config = dict(
    num_hidden_layers=15,
    intermediate_size=384,
    qk_norm=False,
    init_std_up=0.0193,
    init_std_down=0.0,
    learning_rate=0.00371,
    max_grad_norm=0.5,
    train_tokens=260600000,
    max_steps=3977,
)
Each number is 128 + 24 x the weight over its row's rms, rounded and kept within 0 to 255. Layers, rows and columns count from 0. The size above them is the row's rms in percent of the matrix's.

# layer 10 MLP gate, 384x256, rms 0.0808, rows 156-172, columns 192-255
size [100  96  97 103  90  98  97  93 107  89  97 100 110  91  99 111  98]
[[134 124 176 135 187 168 108 116 138 138 141 157 135 148 131 116 142 146  97 118 123 147 163 138 114  82 124 135 166 134 163 139 160 157 152  91 170 112 114  84  82 114 163 152 159 152  85 129  61 102 145 130 111 146 150 134 119 127 109 106 142 145 112 111]
 [119 169 123 146 134 135 121 122 170 127 157 144 134 133 133 173 111 120 161 119  82  78 127 169 151  79 149 115 153 173 109 108 136 139 133 110  90 138 144 129 140 167  89 104 149  97 147 146 118  58 137 103 118 127 143 125 116 115 102 142 154 134 133 103]
 [ 88 137 136 124 124 122 123  96 125 150 153 110 119 133 128 158  75 129 155 140 146 123 146 143 145 149 129 171 142 137 144 149 137 109 120 113 186  68  94  98 118 116 108 112 115 153  82  92 114 152 118 130 124 118 107 143 118 132 121  67 147 141 106 157]
 [105 139 133 144 162 117 147 107  90 105 126 117 108 159 140 136 158 139 112 122  83  85 143 139 109 145 114 149 153 199 136 100 136 114 118 137 116 101 125 101 153 156 143 143 160 131 118 143 151 114 149 140 134 144 137 125 141  98 169 158 125 127 130 116]
 [156 173 132 154 129 145 157 140 130 147 150 163 149 104  98 184 143 132  99 124 144 104 134  90 109 104 160 122 127 111  89 131 152 103 145  94 102 137 146 105 137 117 141  90 140 152 135 111 153 137 132 139 143 113 123 113 129 107 134 147 131 118 163 119]
 [102 140  99 103  88 160 150 115 127 162 158 148 100 144 146 128 115 142 114 116 156 117 121 105 148 146 144 181 151 102 140 110  99 148 135 148 116  96 137 139 116 143 149 121 112 146 135 135 134 134  82 125 150 147 129 173 143 132  96 129 107 130 117 150]
 [ 87 108 141 147 155 129 163 140 152 107 118 117 105 119  92  90 126 120 129 175 104 130 115 129 144 118 146  99 152 127 142 133 114 175 137 128 133 116 149 157 120 144 115  90 167  73 109 129 166 132 141  92 146 135 110 130 155 139 146 153 128 111 131 126]
 [160 106 140 114 136 118 128 128 120 117 156 177 106 114 106  81 105 109 126 145 152 108 151 134 126 145 117 128 155 143 103  89 116 114 122 130 145 105 124 130 139 145 143 114 123 103 146 110 112 128 135  86 125 132 201 121 101 137 108 128 137 114 114 147]
 [ 95 117 134 145  69 157  89 105  66 133 138 124 122 131 140 137 105 125 157  86 127 155 112  91 156 148 107 144 150 149 139 157  88  91 111 167 109 143 123  83  80 142 115 124 152 111 132 125 118 138 150 104 134 114 118 163 138 103 160 147 136 134 121 128]
 [115 108 126  85 110 140 116 124 146 137 138 137 173 138 114 136 140 121  86 140 105 127 107 173 171 176 151 170 103 101 126 131 143 107 138 111 108  80  66  83 100 122 114 125 149 154 134  93 138 144 108 135 126 151 148 154 158 129 130 139 121 144  92  77]
 [113  95 136 121  97 140  89 139 181 132 107 139 110  90 120 103 118 163 117 128 137 183 128 111 133  71 102 180 168 135 122  98 121 103 130 141 135 144 143 164 151  99 108 156 123 156  90  78 146 153 137 118 108 109 117 132 125 117 166 112 122 157 154 155]
 [ 79 154 103 147  93 178 109 119 153 106 126 105 113 171 144  97 123 157 115 160 138 120 131 127  97 132 104 128 155 122 149 151 131 123 150 131 138 127 172 116 119 100 118 145 102 128 133 152  99 127 104 130 123 137 165  98 122 158 128 120 142  71  52 127]
 [102 145  97  73 153 130 131  96  73 167 118 100 121  81 159  78 151 138 118 130 148 117 118 127 124 110 121 125 149  95 132 157 129 134 129 165 107 127 146 125 125 134 159 123 156  81 150 135 139  97 141 123 108 124  94 155 134 147 115  89 139 117 140 123]
 [114 159 126 108  98 135 153 107 147 136  87 107 132 169 151 130 145 106 103 103 155 143 132 128 144 127 148 114 125 132 146 132 125 165 139 102  85 103 137 176 112 107 127 140 132 142 113 121 156 157  94 163  93 100 101 134 131 175 112 104 117 144  87  86]
 [107 120 145 144 124 150  88  90 133 148 136 108 140 130 113 166  95 162 127 130 118 146 128 109 124 119 121 168 117 103 139 151 120 139 115 143 106 145 113 133 130 153 119 128 122  85 133 138 128 154 148 165 117 127 144 140 129 138  71 143 114 113 137 107]
 [125 125 140 127 141 105  79 121 123 102 142 143 123 148 128 116 133  87 199 135  87 161 127 114 115 122 130 147 115 138 155 117  95 138 115 111 146 125 139 117 121  99 144 138 110 168 120  99 143 132  93 110 101 130 145 158 159 132 153 161 130 151 104 160]
 [121 142  77 115 110 128  96 135 122 114  87 126 124 125 131 118  79 107 151 147 180 167 107 147 143 138 136 153 133 125 117 110 136 150 142 108 142 151 127 118 109 134 148 200 122 147 108 100 125 114 139 110 143 134 126  90 159 121 122 129 140 140 108 144]]
# layer 10 MLP up, 384x256, rms 0.0786, rows 156-171, columns 192-255
size [ 99 102 103  98  91  89 105  96 103  90  96  98 113  89 103 107]
[[152 119 143 141 147 156 166 123 113  89 137 101 111 128 153 144 164 135 101 108 123 130 170 131 158 122 104 133 153 139 139 107 145 196 152 180 139 135 144 123 145 120 129 118 138 101 117 174 135 117  98 156 167 167 107 168 127 169 113 109 113  95 112 120]
 [ 93 126 144 147 144 146 122 143 102 160 169 104  94 125 135 136  88 152  71  90 173 143 128 168 138 115 139 126 117 136 118 104  90  74 131  91 145 135 149 112 125 102 114 136 120 139  83 164 107 129  98 112 107 181 132 120 121 128 172 114  94 129  95 139]
 [ 95 138 106 130 142 146 100 138 139 109 122 144 166  92 183 145 129 142 109 116 149 165 140 156 154 110 124 141 130 111  99 143  98  99 104 112 107 133 120 144 111 135 128 149 109 129  95 137 152 119 162  82 128 155 134 134 131  94 133  87  56 125 157 102]
 [127 107 132 101 136 143 164 138 159 107 164 106 141 150 120  99 134 158 162  87  98 137 131 100 126 123 144 129 100 116  84 127 152 128 129 113 163  88 128 100 142 166 119  76 131 121 143  91 123 137 132 160 105 149  83  86 129 169 146 143 166 120 149 113]
 [108  81  90 116 123 121 156 141 142 172 147 140 111 111 119 139 152 150 148 173 160 136 130 113 132 101 162 101 168 114 111 140 182 124 155 125 129 122 135 130 141 139 141 115 114 131 133 138 106 112 181 132  98 144 105 162 153 124 132  70 125 163 135  78]
 [170  92 130 102 119 100 175 141 136 162 124 127 144 139 103 156 112 100 108 144 133 168 109 142 142 153 189 123  88 139 114 179 130 146 113 161 137 165 125 144 161 127 120  98 131 101 134 127 128 110  94 132 119 163 117 121 117 145  83 127 175 146  75 125]
 [117 102 100 113 134  99 158 119  97 118 166 159 169 126 120 160 125 147 148 127 144 132 121 139 156 109 137 140 166 152 135 127 102 123 157 148 117  83 129 137 141  69 139 105  73 142 129 131 139 103 161 118 119 115 165 133 138 124 119 151 149 105 113  79]
 [135 120  99 136 109  72 103 120 143 137 156  81  97 124 109 133 123 131 115 160 128 123 128 150 109 123 100 125 149 163  97 157 131  95 174 149 109 101 125 115  93  94 142 101 166 133 109 103 119 160 130 182 164 127  90 122 139 104 151 110 129 131 136 102]
 [128 132 123 140 142 142  86 129 143 183 142 131  99 165 156 122 140 122 109 131 130 115 167  89 157 149 132 120 174 150 106 115 152 149 137 123 121 108 125 122 102 149 178  77 128 138  99 160 118  87 112  92 102 125 148 137 130  89 178 132 121  53 152 120]
 [110 164 123 147  53 152 134  95 107 101 137 102 143 136 102 122 172 130 118 123 153 153 172 133 120 115 111 138 136  91 121 101 100 143 120 106  91 120 109  95 125 181 100 111 171  84 100 106 116 108 129 126 115 137 146 140 117 141 134 129 107 135 114 130]
 [118 129  75 148 118 150 140 112 142 142 150 155 118 118 166 127 116  70 153 158 170  76 113 118 106 123 138 111 106 125 131 158 134  86 124 102 109 131 160 146 144 148 148 150 111 147 111 123 105 134 106 152 150 127 108  88 146 111  63 145 119 150 141  95]
 [ 78 123 100 109 147 133 113 110 113  93 118 109 146 113 138  82 104 107 149 164 113 125 108  81 152 137 123 136 150 113  98 156 152 163 120 186 151 139 130 113 122  98  69 111 129 102 126  95 136 111 160 110 115 115 121 123 157 170  87 115 105 116 126 124]
 [145 112 115 185 111 109 132 136 135 136 154 145 103 172 120 126 146 125 133  97 109 136 154 132 110 161 122 114 130 117 132 124 112 126  88 110 152 156 122 122 134 137 114 123 179 134 118 102 122 149 164 136 144 157  94  73 118  86 161 128 104 136 149 120]
 [141 126 152 104 109 152 146 115 107 102 107 160 130  64 151 174 114 134 123 142 114 118 166 140 140 112 155 131 115 126 131 124 151 151 153 108 167 154 177 175 151 164 151 150  77 149 112  88 101 120 122 150 140 135 153 170 119 137 125 114 154 141 162 170]
 [164 110 132 105 154 134 136  66 124 151 102 135 160 133 103 166 180 146 132  74 138 111 127 128  90 109 156 139 104 146 151 131 148 169 126 129 148 122 123 116 152 147 121 113 115 114 127 138 146 101 165 167 113 156 113 152 138 152 110  74  91  85 162 134]
 [128  94 147  98 100 131 163 114 181 109 150 145  92 108 140 131 146 122  73 134 180 120 112 170  98 136 140 132 155 102 127 106 120 154 150 100 132  86 100 169 158 124 149  98  96 120 129 155 115 127 120  98 134 117 159 131 194 122  99 158  84 114 159 134]]
# layer 10 MLP down (transposed), 384x256, rms 0.0762, rows 156-171, columns 192-255
size [104 101  99  98  85  98  98 105 104  96 102 100 108  96  99 101]
[[ 86 105 123 147 150 162 134 103  84  76 119 115  89 121 106 156 129 163 131 159 169 170 157 122 124 148 150 131 150 108 163  93  81 143 138  93 168 151 131 116  90  98 154 132 111 104 136 124 100 103 108 115 143 118 136 130 113 125 124 122 103 111 160 109]
 [106  96 147 121 126 158  91 124 157 119 131  98  95 105  95  74 116 152 148 117 100 119  90 115 113  71 150 113 128 137 130  87 138 124 156 144 115 142 116 118 134 134 140 156 131 143  79 129 182 163 155 174 117 152  76 170  95 140 172  87 123 115 184 152]
 [105 129 122 146 126 150 127 118 117 144 121 102 150  89 112  91 142 113 164 161 108 159 137 133 143 121 111 113  60 125 170 145 117 144 148 132 133 145 111 109 118  97 124  99 125 144 123  83 131 132 129  95 120 118  60  96 130  71 156 114  84 125 151 126]
 [152 162 107 110 177 118 103 117 153 124 100 168 162 146 127 133 135 127  92 109 117 147 109 132 165 142 151 136 138 138  71 117 140 145 109 117  98 138 112  81 155 116 156 130 101 146 127  81 149  99 129 121 135 103 133  88 134 135  71 162 120 126 164 160]
 [128 145 135 117 172 130 122 128 102 147 158  92 143 145 121 142 117  96  91 152 132  98 140  69  94 152 132 143  94 133 102 128 118 144 138 105  70 141 119 124 133 146 149  95 143 156 122 163 133 171 155 109 104  77 140 113 131 132  93 152 122 118 139 125]
 [100 124 105 132 132 131 185 115 125 172 128  92 129  96 107  94 160  76 134 121 116 144 100 136 124 121 149 145 153  81 152 160 157  93 121 141 133 149 134 156 155  99 133 133 130 166 142 123 126  87 132 139 148  97 142 139 148 134 136 121 133  83 129 158]
 [136 126 130 128 125 132  93  78 149 134 111 176  91 148 155 111 138 139 119 109 146  89 116 127 140 151  98 115 120 117 142 112 121 129 103 115 117 154 119 116 183 144 155 152 158 108 141 122  87 145 111 132 133 133 119 100  79 125 154 110 120 164 164 135]
 [144 125 111 128 114 118 118 111 102 127 141 127 142 142 118 167 124 133 120 156 131 107 106 165 107 126 120 121 157 147 155  96 136 121 111 116 154 155 148 148 152 138  99 121  91  95  96 106 127 152 131  90 146 150 108 113 167 148 130  96 105 122 149 102]
 [ 92 110 118 134 107 138 158 103 148 148 125 107 120 131 146 121 144 109 152 123  93  80 129 107 118 136  88 130 130 110 151 161 100 148 163 144 125 150 102 124 148 140 116  96 128 133 155 121 126  99 103 114 102 124 163 106 176 123 150  86 152  83 125 139]
 [139 156 107 136  93 128 163 117 148 129 100 167 157 128 116 141 151 120 117  85 159 102  78 149 192 132 173 112 137 121 166 102  90 102 139 143  95 152 124 132 118 146 120 137 139 141 139 118 148 100 104 122 125 129 142  84  60 136 123  97 177 124  99 123]
 [139 113  97 148  73 139 110 138 134 149 142 169 148 133 139 127 151 132 122 124  96 124 120 146 137 149 135 144 163 123  88 109 133 126 109 127 141 152 136 137 112 114  98 129 173 151 107 187 137 155 115  99 127 113 124 126 138 107 114 147  67  98 149 118]
 [112 185 155 159  99 136  98 148 124 108 123  87 146 128 127  87 110 174 127 152 139  91  95 149 189 106 144 115 151 123 128 114 136 111 110 186 132  91 147 137 102 123  80  72 133 107 164 112 123 134 130 138 129 126 139  97 119 120  90 128 131 149 131 126]
 [134 141 107 118 130 105 143 143 124 153  96 101 144 105 135 142 127 124 133 159  82 134 134 120  99 121 122 123 109 147 161 111 120  86 126 145 107 105  97  78 133 140 163 154 123 115 165 177 143 121 159 135 118 166 111  90 150 117  77 140 117 112 104 149]
 [144 167 183 131 149 145 126 129 103 100 132 103 127 150 121  56 121 128 130 137 152 123 157  71  88 152 124 137 137 116 114  88 117 126 114 142 160  96 127  88 129 120 151 166 136 147 149 120 126 165 153 156 116 171 142 108 136 131 181 131  58 119 123 156]
 [121 100 140 109 131  91 144  92 113 142 131 164 129 136 121 100 118 102  91 177 148 141 152 131 169 117 145 124 145  91 122 119  89 158 133 118 123 107 108 141 156 116 107 107 110 109 114 155 113 135 142 140 102 145  95 131 166 154 140  94 154 133 137 156]
 [118 157 172 107 134 105 150  97 162 105 123 169 138 100 137  76 134 130 138 125 149  86 108 154 152 127 127 143 127 120 122  57 130 131 103 125 123 135  96 131 119 177 144 120 152 127 131  46 153 100 122 121 125 127 124 158 162 136 141 127 113 155 134 131]]